From a checkpoint of a small transformer trained on Wikipedia.
Size: 8 layers, width 640, MLP 2560 squared ReLU, vocabulary 8192, 48.2M parameters.
Training: a variant of Muon for these matrices, 798M tokens.
Each number is 128 + 24 x the weight over its row's rms, rounded and kept within 0 to 255. Layers, rows and columns count from 0. Numbers have three digits each. The size before them is the row's rms in percent of the matrix's.

# layer 3 MLP down, 640x2560, rms 0.0334, rows 156-489, columns 2320-2359
100:169162126138139150113105146114122110130121128115135109150133138126118108129124128110092142127118126121116089083113159118
101:116134137116133104135112139147138145132113125162176120120126109082123113160158076146128133141122134129187136062172134118
099:130114133136117138136118161106121106087139089109119151148105119131127141109133152113149114103154117127132102171106080185
099:127092141145118148119136152106100083106126111137137109126136097155136107150114139172156149170094134169115138142109142131
100:133153165094130114120119152105166108108110108131099096160131160085130109096121121115103168110109148183140103132160120093
101:100108147139132129092094109170067148149113153109131134079125119098136111135115160133119132106113139101123172121125118137
099:147135149124114124114104122138138160121172134118127134172153106091137168137162157121097124111105088132154112151135123146
101:104087143141159122125176109096136104103113106117130174152130143175081100112139150132148132150129161078131136101109174138
100:117132128124171140162124106144140156131134161131128103138078120120109120141108144158113137141159133147145120149112162140
100:094089150133132130146166114146183133112121152135111140130100084107088122131105099139130107128125121162117085139150129132
100:102152111150134144140118134161145117095093091131105100101137161154053133113101120123160083111142121098150088108143125133
100:094126094112086139125102139104177165146121124126094136093152123136123132094143093116153147126178110136147125138137155123
099:126123154144170181080139115131123154116133147124175144141150150138129152130124128145150107127110139112115158101109161141
100:124119162111122126122174096097101048165154102122126138123138153159118122106128143153174083134141163151145102124095159121
099:118184156131123079124164128137149138135130125137169149148142098195141139115125089195079135073161089104107084090138160190
101:143110127105138143133112112113158099132110129091136122107135128111140147131150124109113156088104140128102107129145136159
100:108168129145138134156115160128138128084098091117113151162106128117191137143105146124129151121136142106200125117097119142
100:178128107112133132120085150096136145134117134134143116123139119112105121104182137143161172104149124120104174144108139143
099:113167118132141091132118142096124119140065119145112098101127126110177167118115108108143117139137141156139097145123168109
101:124116100118145134134129127136108132117120106070086109144101145105136124114145152133120179177163129119169137171072146145
100:127125119124102168153102127143143168103151119096092126130135104157139177105106128126108109155138118135129093133143115110
100:138144098112142116147118107091157126105116096136123112136110083101101140159147111124100136120099128148123097125123150105
101:082121113127104165088133153138131148118104121125116119123138100141118138175131144140128148101162138127091132125081102104
103:162081131150119133108086135130122140135111148138115136107123065143073152133094159088133154129128168160139140136185128159
103:172129108115126091091132127156118139160128132135161183115130171132129137091132119102145105105171108127129128141163112125
101:127147167128132094152115147119165150136141144099103116095099112111143098135153155136106104130084112172104133121088136102
100:134136138158127085139107091113138180132142135162096113095114180104106097120067122141144124116157114151070122108099149107
099:168163145162153160162123132095122190137143116167125117130124143118125106103156110093117102108153143196174166113124152164
099:101171116164105134081129106159137098169159187130109108145139157108104097161117146138112102093162137121096120136145130114
102:137125154159105118105128132133156136117137106120079191115067115129107133157139150148091125141130101126133110138164129144
099:140101135138142127150123110157145151152103127114109107136109113110165108095111170083075135148121110133122102126096125104
099:101101151101122117145113124164124107114166107100112164105100113129139083142135137127140125152124143146149144107115164136
099:125112146126133113109143162131145204162136121173096089121146115114107153144109104153071149117115131159157103106139103126
100:174137118142139123126137103106109097125132152144109109128120161108124131130130162114102140159135132114111115117158143127
101:138128134129161133097131111133107121095128162166131144157089121089129121137140095098151142125148136110138138111134149140
100:123141141119149109144112116145101115158100134108065124116128134175117133083152094095122154119134169183128115153100110124
099:113182138158142129124139104118127168192156136109139128152097168089096167086131129110142069145137105137118145139097098155
100:145135113128201140116170145123167135130071155109123176127121070136148099114089121106130119173141127142124119153138151170
100:100174127100143050167124120130153118120119181104150124108135126051112099077163105141140131152123142164105128151134156114
100:120151157163133187130146104094106130136134112147111109141125120138160119137133101151121137118104084195150141163126155101
101:147117112139155146135151067155135154088123106128123188165125109165097123097144100138091084139140171090121137088154106146
100:148137078111132125140119165134101133127114133104131142123083122119118103119138088134129150132109126138125124139147125140
101:155109129137132146113144126113105142102160137173123126146138157122170160118148163156133076139128125120101120083154123136
100:128150125121082105162133108153127134111120143109084123131112146131125123190123128168122117094108119112136114125101147148
099:154083130122122091144139136096134103091143143142177119157161112178089151133088151079123134159181106123095130153165131170
101:158131149134135095140129147107116150160111123154091129107126112131128150150154081104087082085127092157161112122118139139
100:130109108163146175159127104154117089144105088085074164149138131107123096141169127130120140127093118132143107114180140104
099:146132145122162110133126153146119122127161124127121107127089188110148132132109131135127193122102101094113146127088112143
100:132135135156157143125143150152139111155114134159142117147069163119138175149108118122117097145112157146127157123132156113
099:158129182136157135092122119152081110118166143119142149125131127126126124165104116103136154131146081155150120112091132139
099:170071095146137148100107103121122121155118173130129124135135120195094157139141136131160152132109121123136157101110142124
099:114110113127182115136172119150153122107140129156164121083139112137140071123125117096115106122112082153176166113126122111
100:128094135105117129163138128182111126134112124167159142170166149163135143166120130146125150145154125140153163161137117075
099:150124106138131144135108093144135089125098097109131162141114083129110117123103112144123114140122123161115152069157084094
099:118103091117134082150128173118083142095178130103079110147106111121128099136127093125147118119117104127112166126138126142
099:121118142074070112124159159131150146144108097166094124156121090140161110061140128096149109139111104126114143135107086124
100:134122117161130150150112144116150116162135116101133136112158150133144132191138140116138111116075161108140133172125141142
100:141097150120126117123102089152126157152132096141115150123122163152189093124139151121137108103135070104128125095141122135
101:137155115144073116175116103156132164077105105130120116162130088138145140095110109099119151120128156085062119142113129128
101:140096110093130086093142144125099166190109143134153098123128110139140123143151124198086135126104091122120094148146112116
101:136097152121104140154150107089158132124143097125107088118155136119121100131170139105100122099161113110132128134120120121
100:100147139138105097134135087077122136140118122152177126099141174124074155115096134171144123140156152133093128164126118150
100:096153140100131114134158129159138125166111123122162118111150161158150183137153136100087116139122109161088122146107096093
100:162108099133153112167170093145075120134159132137128149165091179094147137165112131135127101133131102139110114147135166116
100:103119168160119129088138144156124115121117125124086114111098114138067120137103105115110113124097150127130124162096167084
100:112129126133097122157171105140079136134143150173130105153137139090111084159104113082122158102151135110135154168134128145
099:129136134163132172129109118099154125149123092127198091130124127132084139134136126182162143084116119137160155139144115118
100:131151117141141085130083123112104134111138158148127145119149159085078152160114113122127121149184122095122141101159150140
099:112127086096094148101145102134148110149138125100107136125122145131116134118097108150135152100148105109153128119152104112
099:138119137138165137133129132103111106088151144120110100138158151129132154149112127144140129193169073147106109134091102109
099:120172101169122146123110102151067112118119135159154128162156165134119152141144129139152136133151142157109115137129110144
100:144147133192093158166110109096168163154160118131124145132120111148111115130074104155128169118143116115123132136167128122
100:126182104094136142138114132113161145117113140107091120115129124176115125165081201095126131109160111182111113102156128159
100:044148147167125100143134086139106127079143144146149096088139154127167142178161085134161136110150128110146103114156173121
101:141183123191154173143116120128089169094110131144145089114127136114138176178138119110100083127141129153125165094125091079
099:091146146118166143162099122124141166121166096120099095122137137126125090082128119121150146166156159165113120089174118113
100:095137095147095092157132153125125115148133113094172085096141092124093166127193159165044152119105109125143098104140132121
099:152146132129104093138127127085112128141138145147110118158113114120136152115120107098104193127110134117118118143114138131
101:098144149142109157141080130122118145125128108103104135107147116073151125110155133076157158110141101116069128108111101080
099:125129118124065077150158112134104120113110123103134126123103129143157143120165132157102105120137104153145068122127113142
100:127106129128112126115134141135115125071085116093115112137077115147122167144125166101138111152125194119098122086116131108
099:131139151137126171063105176146136111137131167123153070114088161118106130131158143120122117119124131107112132122141143118
101:165120147109135116137095110101088104090133114113173099145068089131176157124197100069159147106086091138147122115164126162
098:151130137138146146090100161114149173094186134131128087101083115117120141133138139149124138105110099133142113183140137081
101:083126125148129136135169163142139128142146144090164105142103088154134171148133154106100128150108086154154127148118129159
100:107128102114118137124152162166105102133115189130145104091160144125141121139155125134155122121179121150112145136168107126
099:080155101094107147146124088132114107110111135156117142137168101116110173122158142128112130127110151123108108105096139097
099:150112110150136141105148131130129100149153114128083097148158099135087165089139144159132109136130081093160132137146177135
100:157132147150126095125129107144118145141078125129103132101139162088138122145122095113151110106132120138183123099134155103
100:112140128198098135114102134134180135133173134125132128103085104106174119153106146111148137154145124137145122155151143147
100:126144154167110155128116169119126105162132127097160170157091097100130159128122169122122117143165145087129125154127113100
100:148135131128115126120117107121084115149085182121099121098136147156127146173128129101099125138082143136086135157111129121
100:111122127144145120112126168119124121107103114117170154191101153137108163145116100155147140107116195147123163167145133130
099:075097100161141093150166109138144168108133138106156133110105104151154153127093153150135126171158111129162102111124138151
099:076130169154127128127112110111146080116115140154148120135145125125132131135191099166115119113149104114081143138093139099
099:139144112152098077100116148110147160101149137152120173134114132171120169141152170148155145141111108123093097148129137130
100:098116139160130132101139151110170153203134132094126155166150070151159126109121144106097166114142116128134116196137150128
100:102129097085116116130108107140152133134081138105166114120088135095158116133138132103134114129154144127115138129168107130
102:124124154084146119136172138086132061092106088092153140144099097094131161144161094136090116123132144129165167192142123156
099:115150143157170142125127109119129146135162161132107106116142113144141139103133121145135152132097110125130095112155181130
101:107179136102127148110132156155127108098149093132098119099135141133109132108150129111137094143117131116186112121092134108
099:132130143113167161116163137087116142116105137122118164117140150130157179165102162128125127141144152111102137134159091174
100:163175132133153113143128129114141128087134137099157096124179147091131103137137118168132117111140133131132148176171117112
100:125157132122087081126143126099094137141080125121138080134138098125141127099124188153122105141154144113173109143112122118
099:128147131128151112171130113137104140147120113125128088110162148131122128111110145170132157150074138124110124118080097098
101:112134115158086129131101190142135116133168132107129106087105170107160121190116114150174142165098143141113155101096132119
100:123158125116168156158165150130124141121117113140107162113172144135140137113138137150107130158094116172155181062124122137
100:175116134120139137093085088150150111098126103129121117113109145142147155143091104154109123122136164119116140154143133124
101:122159155096138114165153141137140126083129142144145129109123134171130156122083129122097123139131109150105117151145123093
099:110109167116137079105130123150124094236137165173081101173134136108109103119164138096158138127134137153135163116130119133
100:166140123141136117083139114090084102107138128124140142155079126146084112134131159113158133151124122103118081122094114142
099:118119132119112132135142152146125130090128103139141163149106113144134120137145114122176162123105124152127138134139115120
099:126107126178095127090139169133120081159125111128213116098107148135103144151123114132086121142130146163150176089101146126
100:123097158100133102112116098118150123124096159149158113098121136111117132160152112133137085154140128148071107129115142115
102:150152138109124141158142109120120096140142116123119146181154157124126100128129138129159143156091147106116142111126135186
099:133178147123106122146136127143119133156142142091158136112128137121141138142150144115116135120097113139150141145138152136
101:136122115129103110142093086118116118144158111132168171151125124127117148130120121103125103116130139129105070145117115142
101:141067174132142097105129126102107159162154156145127136126098119117104112188126138103083089089118126127097133109083142100
100:120143123169134153138156128120149122089166148129132090132095166112163131148140122108079108113070122149141138145127175098
100:110122104148118109138146134162153137108142118134149137096150149122130064140127145125125153094116133083104121119136120142
102:154127150106101113123179090090128131122167119118088120095099150124154097100145094117150165112117096141125107153130121117
100:121101132109151135134098132120113161167132146091087146145131133123114118100134094077122132158099148158126140147115110116
100:103099140112100105111147122091095137099139151134106142126123134116101138137143131123143174137149149102114179127156132166
101:133118171142116141131125175135128145167099110115152136121113125124102145112123128155144116091184123138155134112136114105
099:147134184097142094159132128095126120169114145136101113113144133144152141151124113126132120113189132205103077146128110147
100:127118117127136141143185131158111143136108131130127111154176073157153119118105174129171091155116129154139110123137131103
099:117160126112140038108152152138118113105120132125086131139096127171145125164158119103145107150133136094079167148162145124
101:087156133102110165091139126159121161120133159096106067142123150186110092136166142126125186138123096154122154120152176178
101:121131079119104110125127100152137143106136131130092124156173121152100097135122150158120146144131149084116090123109090100
099:146124119108111122142128106174156136146089100135127168103129116143154151139128123131176148215105146136140118120085152105
101:147139179146174134177142109090163111144139150128141148158110131114116125115137185119094092123074097120173112118078125124
100:137144179147107167096131097110136111111104118130129110118132154137149105129145128139172100103143105151147117117173120100
101:094073091141117160116144083101172082113144114116136095128142125093107113125097128122111130135149118175118106149103120136
100:178124176103096128147118118105105094132080082116093085121112100107133080120119107110102137112096118155136202120147124058
099:145125121120141091147128121136105154099113156129124125141134125160132127145164158137131105141092142126146090146108161124
100:141133125129116132139087156097157127077132146131153133109132114126160163107146121129084109095145127097108134163133164127
100:109085166113126142140105129124127117129112128127137111142112102115109142157116134143130113176126139095110126116209163119
100:120137157119133174118099112131092128132131134137129098139118113106150131121096132124119136132122145088127088088116099161
101:122102112096125127151095131091153152150119096136138114127081087165119109143150097121118196116142127110125121125124100108
098:145127091117153124106112101131162133094137130132132143146113119128133145139097107171145094116128092113156146133153089093
101:109135125138159117142141121136115124126095112139124100147098104101106134155131139116115132148131158131129165118076142185
100:164118090101161079096106097121137127102140132093154139139116121119142088118133085144137118126085088148104127082102113118
101:128151179090133112095112114123141146149138105161152138126146095126136162121109130151060118145156144130152087146167180132
100:108145063139146094108153142137144115124130101134122131125136106152165138152144140091133125171086179125127149127091134114
099:115109118133113135107136175133118105138142143146082177144155113127119155139115143103117108131076136102105096089086156120
099:154116118102089125108078128130130110124154159126136106077142127152124168134141133086137146145125113098127104135132128157
100:111141085110127109148112106127093166098089149134183123138136147127145095150154151112138126118156103118126127097104149131
099:106162105098172162140124110142152140088137141128080082139118120168135135139128143104170100144116088120116110110121155114
100:146174120167136122150100110126142089118130126174138116144111090151134084155125126075091131134166105100131108095117131128
101:107161095132164125152163104156101137151095136096142129142151119139128118087133117127094145108126095113091106074177209121
100:105106160086095122124114115152163147149068083074082089118167126146090115131110148103143179134132137147142133109082156140
102:069141147131121134145150135092126166113124116110135138191098131141117124176109122148096093180132095118150134112125118100
099:151073174131119159108102119143097118130077155118126107084109136139122140143169100081093098088142073098139130121120114130
100:114128125132133135100108087116119118091109126124092130100109135083100118109102140119146127134129109141119114105139130120
103:144122110096108136156153141145185124106111117121088086140119108168117151101145154122119167082100154121180133126100128140
099:135144119165178155133097140125152080105134110135123077129116114141107155153096128096138172132118161178155124135146174122
100:164124143102148138133126088116139153095125118110142131098109090110130169139165099140088116134152163125089130135144093138
098:111086127131134118100090138102132114155130135110099127137100120105147102109112152132114102098166120139132149096137114112
100:135145093107130158095106097123107113128143100158195128125105126127101116094136129158093171133139132134124071114146142054
100:094132164122124112120121146148103101131103076031147117117123127134162127113101174099123129173096104124159104103149139131
101:081118100120106077135128107113155193143134059167109152144126137097125120125130108121139170201118120141128089105089122110
100:107089125156153143125132149161140131137110141155109117116098180115125124137193077132114169147167102109150081129164115118
101:145089129133138116148101130113116147129157163141127138150126141187124085153152119141073130145108186136104163129106114119
100:129119108106168115175149140067168132126109108100192092169143120141119177136151130089116132066149135161113174115126141113
100:150100110134156135137124101159086098100114137115115119137088137109116133122107158116065098137138119128140138160118126129
099:123153136152162121101138085111133148097147108127151130124137129142111125127104136106119153127131152135143131137145161101
100:078112147112141120103163152137102108165094144151150127164148124170148126098129101111101109123171106076109162144141139115
100:115145078099120152151128114151156121127145118107130154156150125103117132133123145169117106111135132089151115133138157146
098:161145148136156097171067114137126155088140088133119133102137173138100082139095147111158142141150095113080049127102159161
100:162123132117099151093129135141145104150122129094108107147132120082135145109149124122206140165158141131155161074104142154
101:126135110166135142135130119132142078073156145117164155137162112131129152131134128129142162166126114112133111138096108124
100:142154113126118145146151124090132160121105122086132076120157143109173148132104141122114119134126143117065125139162105123
100:135100150090091107109078102166153115109135117142136125101121165129146122136169092109106146099145111160129151114170136170
101:110114129117127138081140141107135133156141121143121110113151132115147134117117154129093146088112124074137125125092134103
101:102121137105153135093130135117136120159139093102149115110135149090165104115118108155144127132130092133134162122118147130
100:148130147097134139146159068115142122120107140129158122160154113101152128102173095132167075160166152140112129111145127125
100:089124135134077133144135181092119082116131123094128137143152106088143140130107131130103105136144124138118123138126099137
099:078104120147121115141129105136076115145117081101114124136128078130137108129154132107156131124088143150089139099153124126
099:131103129101139096121121083136139162108126107126102164095110126119110150104102105152127149121111112184146172105088144112
100:151117121140150108093141119175126139115134110168112161114116101088099121134054118078119111178092186134098137096140129166
101:090143105111127107102119130139132129096111126107171106104117102102178108105173111156123164135112141122163147088091099111
100:090121157126173115127141139177133145168148109154139133127077132097171139113136119122159104067124107148108167122154109140
101:100139151120095138158107142149129102123148117187114144134142102125129120140131178171097162142126112132092106117161099116
101:145107150096094143122122097137171173116097110157141123122111097157154152153104138089111088125089168160113119158088169121
101:130158162163105139162125125118122124114137142139149132162161132111139128138101147131106124120063089150090138174155126117
102:117148085109089138129125140120145131127133125102146129134125083119165117158148118159120154078150161130117110156135152144
100:147129114136135116128152137175096107139097151160105115112118169120120137107141133130137082071116129119159139142079127090
098:109102106107113127103122137140120160122133136105136096128125106151079141103114126118115116105119132124126111165110170119
101:141120152136126132155156142115142108159148127109126112131139143132150123139162154121087070138135150140128140114138123124
100:148138087136122083118118160121112117131132137081159160116152196102123125122105137145096093112144149135129118116173129119
100:124141095161150121128088135121101152155098138174158124153102106163096091094086107139122074129135143123143114077112107164
099:126143163152136138129113122116108136094130164107149149125112152111113123123114141112136132091140183141145166095108101138
101:099134132110126132119100141135114143151151130123152132132067130132136120136094125156109130133149118115179137112118109146
099:140138140112130115175139136144093119122132134129113120108066163160093096099088117089128166133102078106156111104092085146
099:120116119084094139137101129129128105147107121089137117157142165116129129135120151127138143140104133122136144119151138145
100:182165163104138112126131119087132088126155117139123153137121107187068117149143098107135117104127166120150144122110115135
100:092119137141119092163125114094125123113126111161138142123109117089097143092158135111137089107107145067112107144113133160
099:159176110113094088120115111108113129131134113134107154156143154167201130128106142104154100113130173147143138180151136131
100:104118170120091118110112134089133123154116118091078087184117120144136121118130090148068139115157114145151146088105138122
099:121139134087149140161148139135140082183116105101107134120121116141141140160136145158106139158143112102164132104121137144
101:106146119137124133154077103099076110159106151159091139145111114132105116119138149080130123130152138154130124132131134134
100:147095107116098095127083138164110144163136113103081082152151078174137127154114132091176189155109113140131141136133127102
101:119154139106118131140179063091161092126146127169135112107106141140073097136109082160107113176117122115133125124156109150
099:167116174076160123120117160134122115157093119105146132097146143100184119137091152066134119144135167129160137124103125142
099:111155152103155128115105119150098113133125103112157113148141193149128146121140105131142116142105132100143103087137147150
100:126122133144115124138134126137130114121122116113094112150146130106106114173130128144099111112120138128112111083142100093
100:116117106156146134144167132117099139105121098176110087123112116131101154086166127126108133120140120108148155099130182117
099:100112141137135150130086118073137113111140117110095125123109103112134119113110153171092131141137128165118135188145091079
099:140134125128131114130178092143160083128123090155123176135139141103101101141148116139139117150152113103174115127067125135
101:110137103133104088076167092149113148102128131156125143140096119101151112119099103141138097132117108124104122093097104148
101:132157126137143159185174089158150112145149145137146167116153155120154142140131176124157144152162125183108124120149158092
100:141159132106135135086117092105147119089166151105135081084138124113092117165152122119156116124142112152096098189142099082
100:122143155124115114118154095113107130139134118122141123151150093187111141132142091177151137140128149175134143140154143153
100:162134122164145131124117118153107099103121157125115159171114164112158120139150155124104160157121162110140121088123169131
100:133151186127107101098116118106112112145137160122153131150101123131148158162110135140140130196145108147161151175113153111
100:096101172078168110130113136147098096111127092146140124158150119150144087158128110122129135134163143141109059166104149118
099:096103105105125177154089162139112131142181142086118159101152126122174119130096076136157107154090092133201127166101108110
100:139099176108119140107113140120079111138110124123108129122095137173139158159140115154160064109106116155112189098130136126
100:187117132115124131114139145108123168125082139114165118101111126124144132079172155144143134108109122139093135152137144084
101:114123160100098076158141141131113115131124126105124161091133095119158127073113126113060148125133097124065149143126128106
099:120129119127114125090144149154149085119098175147132167120149134107143136121138098134075114146159086078154142189076149110
100:080094145121100091133149170114113076098129138116099089162107142136085129120149103142107141133154142125115106106165145159
100:100090122109154119125107126164122167082111148134144137130132140140096106115141159187162101116163151125148124153155131154
100:178096087099148148154153137143149125123096092128110140113132100139150114093111101158134118111142128135157153148118119103
099:114133104092098157110143114124148125128156112112119170138117136109140124129137133120158146113110152085152120133097098122
101:105129169194129110165091137111119121102136136140105123092095146128148145102125103157109138139126121149118132091137138135
101:123124120106111163113092120136102142140170077202171104111122104107099134128121137127104109134137163124123061128107115088
101:127145143158125124134154169118130132160111126144117122128180142150096105102089123127140138110108096149163152121140155131
100:100139182150096137074117147127151196116157084103170113124089123112134129144096147072116095091151138116111138105074107142
100:154131134123097170150120177187124129143126136126114106085099137148149137117119124105108152106129118118141160073113098132
101:105090168090151119143098149109096088137155146081149121082128137115090127101133135117165160112127111131216068118094127124
101:155087141193098134129121117125140169125106117100150150137117106119176124111120098091128106141100104153155133138131139126
101:116123100097096131136159125112139135134144148128102135129134113162163122162102144114113118121134101138117119098132113149
098:094128116117138101161123106146137127131152155157124127126130143163141145094095154164099125133112126147137084110122108145
099:140117120101108114145120111177138108167096144150104107126171140100112140120139130118116100113089144133142159129144144115
100:100142125128122117089124166153116125143148126132156077154139104083109119167168089189117124131132182108107061138117151133
100:134148127133116120090151126119137148135155108138065120132120134134109130151121116147143082094051127148151095130103081131
101:112106134165148160091154103128106103123115147135137133098095169125129142104138105155155108125122162097178117132129159139
099:138183110166122124163177140129148170135108112121118089077119106151123124146139170150089144147093141124129150139140108133
099:127099130123102105121157131103120125116147110137100115133110115101143138134082103131124103105121116129148116131133111163
100:122112149091070093125072142144170153169130148076093119156125104139170115138136100122145129143168156144117107095108137178
100:162096144166150119148123138156129108104109157168148098116132148123105105109152147129120125145114118178153141133162096110
099:087128148153119117133128107109151126158113136156135129137056156124105158131131113135162141167097122157119158132119134120
100:125128108113113127110165128105129129134127149136146143144122145138081126147111108114104133103136152159193125078099089120
101:134116116105135136102172140095163144152124103156110131126152104107139121144088153104108129096108106148072126139129144141
100:081147081143172114136122124120132165118144107143106134109131127123136092106114131159107127144111129082084083129169119117
100:137156122184144162166148158133081149117095105179075123139146134129112097157116141121147124115096123152147167120110118128
101:128110132112134123092064142124169138102130165148128086108117127106119109166147118133135151157144120147132119115096148152
099:082117121101142159116099150112135134163119130105122102116188117084143048195119092123135088182133070151102143125109137175
099:127133099139129102100148162156103121120136100135161087174106088130119168144098119114116104164192101151120182142124146100
100:148124140134108113152125144109174157098133133133119123107083166124116144112113169112136088113188111116156089130128119087
101:121137118146130158138111104098114161142145114110105123118117107132137135146090141146132114122165150131110134124133168140
100:143118141138106101084130186143103104115118118114131144076113079126118119122123148113107086125124165137164166169160118130
099:094127114154110123136112120133112129158065117105154159119148145117147123109160159122112106163142141142137130101133115112
101:110110141092112173111117097085119157142123151075130129114130133113106120148156125124161135117143197101106159155124170134
100:117114142143090137098137140128117130137159164168142123155149164149152108130092121109137129072142173090149118111113154163
100:107105153094130153134130135096098133099113117169137150095125144104130163131070139149132146085101117107174105141143109158
099:137152172099135114096108112127165148088147122141109130132174161126122136171117172085134119112135146090167094148169133118
101:163145120118110143156123096110104157144110149091097163108117177132151125160111110103139117079132137116128148093106086101
098:138115113118110139131193106098167109121078109155167130097103108130061135069148119119106119121163127128141122113126155155
100:147162113162109153105102152136147112152165132102073139133107120128084131105139127150115151134135159117136160163125103162
099:104099131119104115164163183115149163127166147159166098159123153113133103170139128117135142127113108115135113164125144165
098:148100106103116163168059134135145118147139114128133116117137141108076121120135151111106135100139144100122125153202078113
099:141151133120143137144124137151152117149092155183135120135147133163148119095131136121092183097122117128163169142128134115
099:139131133088133092074132123097140148173153158063137135094141103160110142156126129097109149128102133123145138144111092154
102:125117114152147119072142173123087116084099136122130087131081148099116168072135134117094132107091162141104114107127132163
099:110128108089182175135140123119128079137121103132153076081163162166113146130158143137105126115098127138065149078134141107
102:111157073155144133148099137122115159115098101140090109155109116108108126129121099125173094120128117127137131103126099128
101:134145113173160122117119112120126158160135141161138170135131116134109148144132172178104158107132125183145136132156156154
099:134161093165125121118135152139160090127089159106128119103151162120169123111132114099101142096120147125143128109118134150
100:165112135107110146127108092116119120143112173080144163141101118139149154157132155138097164111117111138136124153126122133
100:116120113104096186144157119113136116133154133122144121064174124117125141146118113140120155121176128152123131141130099083
100:121115118107121164084156129147116098120107125119093125189191058120137106139118097132170055150180153088133128102120150100
102:133116122157152074125163118083154135088144140148132122128146146113110154122146125111118094093105108091130125134114128104
100:089110118089159145119146085143109091101166103128148178129147121148105085122094141162153112125151139124132118088186152159
099:130124102130150148138161123094149092117160130149096127118126091153107157122134090094092129097137135092086135150121130138
102:096098136110128185146111171145130165152151074184143163147074135118105135094142119130108137123093071104108097145153111119
101:132095127123153115096124156128119102119106109163130141071128176132155108141138134139117101103135081132135095091091151151
100:123131137128141159122090130157168145136124122116141087113136151156107179129111112150157175112111104109138127131131129097
100:135105108143130109187149125147140112134132093133155121152137142082132104134092165133152153140157113158155125146147139130
098:119091165151182130097126120131144124128154115111122099160117111120137134125120082144102127099156114142169141098135162147
098:131083141141120115143139155058144091126136107110136100100140120133147135161078129111165137114124127178112162148150079102
099:111113109119116103161161135142099124098117122137114110108108125129106140140130186142140149182124142131149192104157123127
100:151115087097095116117123103078155132117116120154150138127129137114078122120086078150118102140166111118127119132129113101
101:114189122140143142160143152176145172131130136100105157153120145151115148144148129095122121108089101123056152121120084109
099:110105111114109158135134166111154116121176080110157137155128178116094089138120150122142089141090093130081156134160167143
100:087125171111077108143133074120118110109112159139141114136144054155120130137171157103150157172132155129150166072130096160
100:121153155128112101097128152131108129157105135098161140110135159146145124169122111154107142139163158116141102133162097135
100:166105156124128184099127150138173142140172152116102178119132109117117150116130080147089127152100097109172088078111130123
100:142092146139120130100142098162099123106133172125104143140113132098131127113122108118058157097144081129119125108125141088
100:120119092143116111113127145163164116096132118136156131169117132094132118142137113117138102139141144141117091151131094119
100:122112105134159163119138125106123099098158156081145072152104131148167123141157141101147136105176149135168146140152084099
099:107128127133117106119138165125103144114138154097097149160136074159146128110099114135082194156138140119145087171165077134
100:122147121121108126069119145133149161131109136121160086111136095103155110117158119107137127125158131134132133147159114146
101:081098118113133140136191104139156133132158149125134113163115131130145108111163119130114114110102110136150160146156114105
099:115136166155088106148130134142148119162140111161096126101134101090132102141145101083135167146141131166123119100103152143
100:145124126132148137091099144106138110081122141101065091103101118099149157128134160142096129127131150120135112137104125115
099:131142117146125145125154137156091170127115109173152139178137124097099129158119123116129127102114112135149157142125187108
100:126145151111143115113129107114098098108139117113100139120104145128090156144057141097075104123103092119110117119174105153
101:145139138144163138126109108105172168104162163104153146140151160108141140136091111147137136087094101177106122160173131118
099:106155129112107149144110145134137101138136145086093098113142134186137159126150125147129118163154130170107129135128114103
100:112113079154121129126107119112109076140143087110167137115109099127131111129164135140148091120120134102139111160117127105
100:116114157111159157142153135151106134114182114094091125120165126148166108081131084121130150124163100150118179178132117107
101:142197135159140133168168119114083149140141100097146136096117173110190177139140150109071100122055146182180107112167133169
102:159115137134107137148086106144108155132175095121121129118173149130117106139116116123120106142122114129056102093117144102
101:159119144115124142092133075131126080116122149102137103153093145151118139129146076136161091116135107144106070126122117127
100:141095161116110112142119108159165136141097128089149138108123118154110152136108096151164133133136133164122175150136105102
100:147094127131158143141152182106156146150172139130162211158115103139057147171111184152124138123154121162099121165118122151
100:121152137152119139117104088115113134184126107123127105152137138094122111128103125084164138097137149142105097104124135178
100:152118172151155142129147109104156108127134120142109115089157156083123137071129123167144105133177109139129125116117127148
100:146114161132139108093156112127138112103145112108131121117112127073138104158183115129103124131163142146118114121119129134
101:124111126120149111173103098093156132069167146158115148083149175127157142185122122144127096165122134119144081113153124143
102:158120088132133136171134147147151092130168106134123141133150099153107148148152141104102153151129114179113158170169124131
100:126096118134160095116091135115076122129119120139107101137151090087144117157108115137174165161110106094149136088132103138
102:133133110095103120126130118157132121094108171121090144125147109102138180094148149103119132110116122148172121167153124099
100:163112145152148091104136129123185122099176165135116179136101098134122164146174129162135125145126167112159139089149111146
100:109114143116148145120119083157114153095111129106099129117135097135133111135120120105124140129139170149071104082115091100
100:113126098144125132129135126082172146089091105134109102104163119150160142103093108091155151179123122138126121155146144151
099:146162107169143132113123168157112118090159067114151077155152125133163161147083129162153153097151134098159129094123135140
101:121136134137100116145130094103170156136115159129115125141104171096103114054112070128068119151104145095107151111150086087
101:131105122105116138164127069180127121139150146120094156120128120114121103166134126092138078114121128166136156108131120113
101:093140117111115134161113147114113140140118147136117111138138154141131117099094121128118151117082151117133135178119115131
099:093115122124151134089168127117132153136122135147154141126141144134136136148129130135123108135117150112135091105127133104
099:082149117079126102082158110140097127134185119170150158113151183125123120132143094154128135148131151141147136137122189172
099:080139091143163119101161140164145116153135133127136135116119124162121147112086143123156111151153091096124140138095111156
097:092155125123125114139104092120121144160160132103139174077097143121124153146157129116117098129108123152100120126146110099
099:143125158122118155109110123100129161098151150117153171142164130125135126161104106087129150144093081126097144151165153164
099:156136077177148142132139175138129141133133139103128100117157137097108157096142136129121139174124099146134093114155153146
099:072153115101100170177121142132150078154100112132144168112103208110110155135126150146113115092128109158135162118047100107
102:128124149152116115110096127128160129122132119120108119157190157089124165135099145068111131133136097111123141175132110145
101:123153113087126088095134119106150137206125121113146133161130126140135153177138120130148140124137130146133157172129106131
102:130129113123156140113151144112107119155166138116130117123088133130117093143120095100143140135131125132135132128133089097
100:118100120066128132119144106127105157177112102160082121165143129106132170123107145081115158143142158119151113138119079099
101:117184134093107086112098134109108116108141101127129138141126149099127192117171112123144128126105112113199136118145140123